Weights of a small GPT-style language model, trained from scratch on English Wikipedia.
Size: 10 layers, width 576, 9 heads of 64, vocabulary 8192, 37.9M parameters.
Architecture: RMSNorm before and after each block, no biases in attention or MLP, tied embeddings, capped logits.
Training: a variant of Adam for these matrices, 954M tokens.
Each number is 50 + 10 x the weight over the matrix's rms, rounded and kept within 0 to 99. Layers, rows and columns count from 0.

# layer 6 attention query, 576x576, rms 0.0354, rows 0-33, columns 288-335
52 54 58 52 56 53 49 56 47 51 50 39 51 50 55 49 49 48 50 54 54 50 55 49 52 53 44 51 44 51 44 45 52 44 50 51 50 54 51 46 54 52 54 51 44 50 50 54
47 48 63 48 48 52 55 42 44 52 46 48 54 47 48 56 54 52 55 49 45 47 46 48 49 55 55 48 49 43 48 52 47 56 59 42 56 45 43 53 54 52 53 48 48 47 49 46
52 45 52 55 51 53 45 61 52 57 49 54 43 46 32 47 42 50 49 55 48 47 39 45 56 49 51 48 50 43 43 52 49 57 55 55 57 58 42 45 55 38 49 45 52 51 59 46
48 50 43 47 50 56 43 42 52 52 44 60 49 48 52 55 65 48 42 51 47 53 55 47 49 48 50 44 43 57 50 49 49 52 49 47 51 46 57 56 52 50 50 49 48 45 44 48
51 61 56 42 56 48 47 51 52 50 48 49 56 58 45 46 47 45 52 50 41 37 51 47 55 49 60 40 44 49 45 47 50 50 49 48 48 55 46 50 65 49 55 54 51 54 51 56
51 57 57 48 56 45 55 50 56 58 54 51 55 45 41 46 34 53 48 39 49 47 54 61 55 46 63 49 60 50 50 54 51 49 64 54 53 56 55 55 53 46 39 58 38 43 54 45
52 57 53 49 52 41 53 59 49 42 50 51 48 48 53 45 45 50 54 46 46 41 42 49 58 41 50 53 51 55 46 55 49 47 49 57 40 54 51 48 48 50 47 46 47 48 52 52
51 54 50 55 49 54 50 52 46 46 52 55 53 40 44 50 54 46 54 58 48 52 46 48 51 50 42 45 44 49 43 54 47 59 54 52 48 45 50 49 47 50 54 51 55 55 57 49
51 57 56 41 53 48 55 57 57 47 41 50 45 55 51 46 37 58 46 41 51 36 55 45 44 53 67 43 53 59 59 51 53 42 49 48 45 50 47 46 52 51 41 51 36 46 50 45
54 50 41 57 52 53 56 46 51 47 43 50 56 56 57 44 61 51 54 58 49 55 44 55 51 52 43 52 50 42 38 58 45 50 47 37 46 50 54 58 44 47 47 46 50 61 45 50
48 50 46 56 48 50 47 49 45 48 51 53 41 55 52 52 51 46 54 59 50 47 50 43 46 47 42 52 44 45 50 36 55 59 55 61 44 61 43 50 43 48 46 49 65 55 60 55
52 55 42 48 55 49 50 50 46 58 48 49 43 53 57 46 43 53 52 54 47 36 46 43 48 51 47 52 47 49 34 40 51 52 58 50 51 49 43 39 56 51 56 47 57 51 45 50
48 62 51 58 53 53 43 47 43 65 67 63 49 49 45 48 56 55 46 40 61 53 53 54 42 47 42 48 54 44 44 60 42 54 54 43 54 55 48 58 58 54 62 49 36 43 43 32
55 53 55 53 59 49 37 43 60 58 52 52 54 40 40 56 46 61 54 59 43 46 54 46 40 53 38 55 48 53 42 44 48 60 45 53 60 49 40 52 59 47 53 52 57 57 58 49
50 53 53 54 49 48 50 57 52 48 51 39 60 52 68 56 52 59 57 44 47 53 53 53 58 55 64 61 44 59 54 43 52 40 49 43 48 50 33 51 59 56 44 34 44 72 62 62
56 46 55 46 47 38 42 47 45 61 50 53 56 65 66 59 50 56 50 63 72 50 46 59 35 65 25 54 49 43 30 55 41 59 55 56 62 49 48 56 46 55 53 57 67 46 43 56
51 51 36 36 39 56 68 40 45 41 48 40 59 46 51 66 62 32 41 43 46 71 60 55 57 62 64 60 53 38 55 50 43 51 43 37 64 40 73 57 53 51 53 51 49 45 40 59
56 54 39 57 45 49 49 48 48 54 58 52 45 48 41 56 60 37 43 61 40 48 46 44 52 48 45 58 46 42 61 47 54 59 44 43 51 38 58 54 53 40 52 49 53 30 42 43
50 46 43 50 59 55 53 46 52 29 49 45 50 39 52 55 47 55 42 55 49 60 55 51 47 63 46 43 43 55 39 55 54 49 39 63 40 57 50 52 43 55 61 51 72 45 48 45
57 46 55 49 44 55 52 49 58 39 59 51 46 25 46 61 37 50 49 70 52 38 46 42 61 32 33 53 66 67 45 53 64 56 46 49 44 61 58 46 37 60 53 61 57 53 46 50
33 57 37 39 51 62 35 63 59 32 56 51 56 43 60 56 45 34 63 56 34 54 37 41 41 37 68 62 46 48 60 40 33 48 39 44 45 44 56 52 67 48 41 58 57 74 55 62
32 60 76 41 32 40 67 48 41 55 67 40 40 40 26 61 10 64 59 38 67 77 58 53 71 58 44 54 41 27 39 59 32 39 42 71 33 50 64 56 28 33 29 35 46 26 33 51
52 51 40 56 62 46 45 58 56 52 46 42 57 20 61 66 44 38 39 60 44 39 36 36 52 63 73 44 24 74 53 43 64 62 49 71 41 23 41 35 49 41 42 28 51 51 42 62
33 66 50 28 23 40 70 68 56 45 39 75 53 60 56 49 67 56 60 57 52 48 54 55 69 63 39 54 41 55 48 53 40 46 72 48 56 51 38 44 62 32 50 53 59 49 55 32
42 71 53 57 64 71 39 54 51 60 41 33 43 52 48 72 47 52 65 46 58 28 42 61 60 51 47 45 62 53 46 38 42 51 67 50 53 83 52 37 58 58 46 26 35 59 53 50
60 53 55 63 46 30 51 53 52 26 64 31 48 63 51 69 78 77 46 47 74 66 41 49 21 39 34 72 30 52 23 65 34 52 54 48 56 74 56 43 61 65 47 53 67 26 35 49
57 58 39 44 45 44 55 61 11 62 63 32 67 77 48 64 73 52 73 55 43 48 36 71 32 48 58 72 76 11 62 71 41 40 28 42 49 45 53 63 71 48 52 72 61 59 43 32
63 44 53 26 57 64 51 57 44 27 55 46 17 52 36 42 26 52 20 72 54 51 59 77 59 34 69 58 36 16 40 38 71 56 51 42 39 58 52 35 49 48 33 59 36 40 66 28
00 38 52 67 58 38 61 66 54 51 53 44 62 53 59 48 46 35 42 72 60 55 51 41 66 59 84 56 34 65 47 57 26 62 63 50 65 93 43 39 64 42 64 26 48 60 25 06
52 59 59 39 45 52 45 61 80 63 61 41 41 47 41 72 35 35 52 37 62 57 59 59 57 64 76 67 61 42 70 27 46 41 61 62 51 67 19 34 50 28 31 37 39 59 54 50
46 39 60 55 30 49 55 26 51 59 52 50 57 51 38 72 36 53 50 73 32 49 74 57 49 49 66 36 70 72 53 63 68 63 27 36 38 62 61 62 38 50 45 48 67 38 25 47
57 34 30 64 36 53 65 75 86 69 48 30 53 59 26 37 40 58 56 71 55 53 47 49 44 42 88 67 85 37 58 47 39 58 66 61 68 45 22 56 63 69 39 47 31 27 53 32
47 52 48 43 42 53 49 61 51 42 38 59 51 53 48 54 51 44 54 48 50 54 54 52 46 55 50 55 44 51 57 52 58 52 44 45 48 43 39 48 42 55 45 47 54 50 46 56
45 52 57 41 46 49 53 50 54 52 47 50 50 61 47 58 49 61 52 48 43 45 50 51 43 41 54 60 53 61 52 45 55 56 57 44 52 47 54 52 53 47 46 54 43 47 46 44
# layer 6 attention key, 576x576, rms 0.0336, rows 0-33, columns 288-335
51 51 54 47 43 47 49 57 47 53 49 55 61 54 59 50 42 48 50 60 44 59 45 44 43 50 50 49 58 50 57 46 51 58 45 43 38 51 51 54 43 53 49 55 50 45 49 53
48 54 46 46 49 49 54 45 52 46 53 60 45 56 46 49 51 48 58 45 50 48 54 54 47 63 57 54 49 55 51 42 46 48 42 53 51 52 53 54 42 54 47 47 50 49 53 45
58 62 52 48 55 36 47 47 49 58 48 42 62 53 51 45 60 46 45 47 48 53 45 53 51 53 44 57 50 50 70 52 44 50 56 49 43 40 56 49 49 66 47 53 44 46 38 59
53 54 52 44 50 44 50 56 43 50 56 58 48 50 51 43 44 59 57 45 49 46 44 46 54 71 49 54 55 59 44 48 65 49 37 48 52 59 43 48 46 54 54 53 63 47 46 59
49 49 44 58 47 42 49 53 44 46 48 49 56 50 47 50 54 64 47 48 55 56 42 42 48 49 58 51 43 51 69 39 45 52 51 50 41 46 49 54 45 53 41 58 35 42 36 49
52 66 43 47 53 46 46 58 47 47 52 35 60 53 40 52 53 42 41 46 53 49 52 59 50 51 55 41 57 55 57 51 49 51 50 48 35 32 47 40 43 47 42 43 50 48 50 45
48 45 44 38 52 59 55 46 38 46 46 50 66 58 47 46 50 49 46 52 50 54 44 44 46 47 52 45 53 57 54 46 45 57 51 44 52 53 44 48 40 38 49 43 49 50 50 48
50 41 49 45 48 44 55 57 42 51 52 48 48 42 41 44 46 59 49 45 40 50 54 49 58 53 49 48 53 47 51 41 66 44 61 49 49 48 52 52 59 57 64 39 52 52 56 46
50 48 38 47 48 56 61 44 52 54 51 46 67 58 69 40 56 50 56 54 45 54 44 43 59 50 49 51 46 51 51 43 44 42 43 46 42 71 46 50 39 50 47 37 49 42 50 45
57 44 55 51 50 44 58 49 54 38 60 47 47 42 60 71 51 40 59 46 42 55 56 51 51 40 46 61 53 48 53 47 48 66 52 55 56 55 57 50 47 54 47 44 52 30 57 59
51 40 46 46 52 41 45 52 49 46 51 41 46 37 49 48 29 55 53 47 56 49 52 46 51 49 40 44 51 51 54 54 58 39 68 36 47 54 48 53 67 59 64 52 45 59 42 50
55 58 57 47 50 52 51 55 46 48 44 49 40 57 42 50 41 65 37 43 49 51 65 44 39 55 52 55 55 47 41 58 69 43 38 58 48 46 45 61 64 56 66 61 49 63 38 41
44 44 62 46 50 49 59 47 52 58 43 39 51 57 33 61 48 46 46 47 49 44 50 47 46 54 56 57 59 59 34 55 44 57 31 45 54 44 37 48 49 49 49 52 60 50 42 61
46 51 55 45 54 45 41 56 49 46 55 49 49 48 33 49 37 64 61 45 61 39 58 50 54 49 59 44 51 44 52 51 55 39 52 50 59 45 50 51 68 57 69 43 60 48 43 54
50 62 58 56 43 52 52 48 48 51 52 52 58 47 51 29 41 50 62 60 59 46 49 29 54 50 46 38 50 45 46 52 60 46 52 43 47 64 53 54 46 44 47 49 44 41 50 36
56 46 61 50 69 48 37 52 65 60 59 46 46 46 35 61 51 58 53 45 65 41 51 55 40 41 54 40 52 43 41 51 61 48 52 44 55 45 39 43 49 46 78 51 58 53 52 47
39 56 61 45 61 57 56 49 50 48 43 51 58 57 45 27 58 50 50 30 38 75 32 53 62 42 50 50 46 54 67 43 41 44 56 67 61 55 55 42 64 53 59 48 41 47 61 46
34 44 59 51 52 51 37 61 54 43 46 62 46 60 31 58 51 54 51 38 51 41 54 64 37 53 47 38 55 47 29 59 38 49 56 44 57 37 59 52 57 58 72 56 59 49 46 38
60 40 48 53 43 67 48 54 49 58 58 62 60 47 56 53 51 42 62 51 66 61 53 39 64 57 26 35 43 37 52 57 40 50 48 43 46 57 57 49 30 53 61 53 62 30 50 45
47 65 56 33 53 51 51 38 44 36 48 40 47 52 57 42 47 56 45 45 40 55 39 49 50 51 61 56 52 46 58 35 45 56 42 71 50 58 51 47 56 35 46 54 69 54 58 41
57 41 57 38 48 56 54 48 43 57 38 54 40 52 47 37 60 64 61 32 48 62 48 61 48 38 67 53 47 46 54 56 59 39 52 76 50 60 54 58 49 48 57 37 36 72 49 53
38 63 61 52 55 53 30 46 60 46 44 60 50 50 39 48 55 49 32 49 45 66 42 49 42 49 57 39 43 35 32 53 40 54 37 50 51 64 62 53 52 59 59 53 53 59 34 30
26 50 58 49 49 34 63 67 61 32 55 65 56 44 54 72 36 35 44 71 46 28 56 39 53 76 61 56 54 37 61 51 58 63 44 51 58 34 38 59 49 37 47 38 61 53 37 53
30 55 48 51 30 57 57 64 63 41 62 53 36 64 29 52 36 37 80 64 60 32 52 61 53 49 43 68 58 46 63 57 57 45 47 66 64 23 64 66 66 51 34 56 61 14 54 55
60 51 42 46 46 55 41 31 55 63 53 56 29 44 58 56 57 59 40 44 62 60 56 33 43 49 44 45 66 70 59 39 59 42 47 48 33 58 46 46 58 70 33 51 54 56 06 81
11 46 50 52 35 65 61 47 46 41 64 26 32 72 50 57 70 51 52 43 53 08 72 40 25 45 42 83 48 44 61 17 53 58 25 34 41 69 40 52 49 63 37 52 49 38 52 17
59 42 34 61 57 42 59 24 04 54 50 60 46 44 56 77 99 72 56 36 53 55 60 42 28 44 50 58 56 62 29 33 61 43 46 13 59 72 57 50 35 89 51 29 60 31 40 40
30 50 47 38 30 52 48 43 59 44 55 73 55 61 33 42 09 52 00 71 40 55 53 72 45 49 50 51 49 50 47 29 52 86 45 40 50 52 35 54 57 39 36 75 44 40 38 54
00 24 51 60 35 45 65 56 46 36 45 49 63 44 46 80 09 57 87 73 66 42 48 68 47 46 80 33 44 70 59 71 62 51 50 57 64 69 56 68 61 61 52 46 47 59 54 16
44 45 44 57 61 50 51 61 64 53 40 41 55 40 42 73 23 64 43 41 44 45 53 39 47 63 23 57 58 46 61 55 44 18 73 56 38 49 42 40 52 47 61 28 60 34 50 63
84 50 48 45 49 65 52 35 71 49 47 59 65 44 45 53 26 28 33 50 34 39 48 55 52 53 62 49 30 40 47 42 61 57 60 17 50 79 69 74 47 52 60 60 71 65 44 35
56 41 45 43 19 54 40 63 72 45 53 27 43 40 50 34 19 67 43 58 59 31 47 56 06 58 57 59 54 40 47 51 43 43 59 69 54 38 36 42 59 79 59 61 41 01 40 70
49 51 47 45 51 49 49 52 45 51 56 50 41 51 49 51 46 47 57 48 45 44 53 52 54 51 55 60 47 45 55 54 44 42 55 52 51 40 61 51 56 44 46 48 44 49 54 49
50 41 50 47 55 53 59 49 48 43 45 49 33 52 61 46 43 41 56 48 47 44 53 54 55 50 46 53 48 51 42 51 55 50 45 54 62 51 45 50 53 52 51 48 54 54 57 40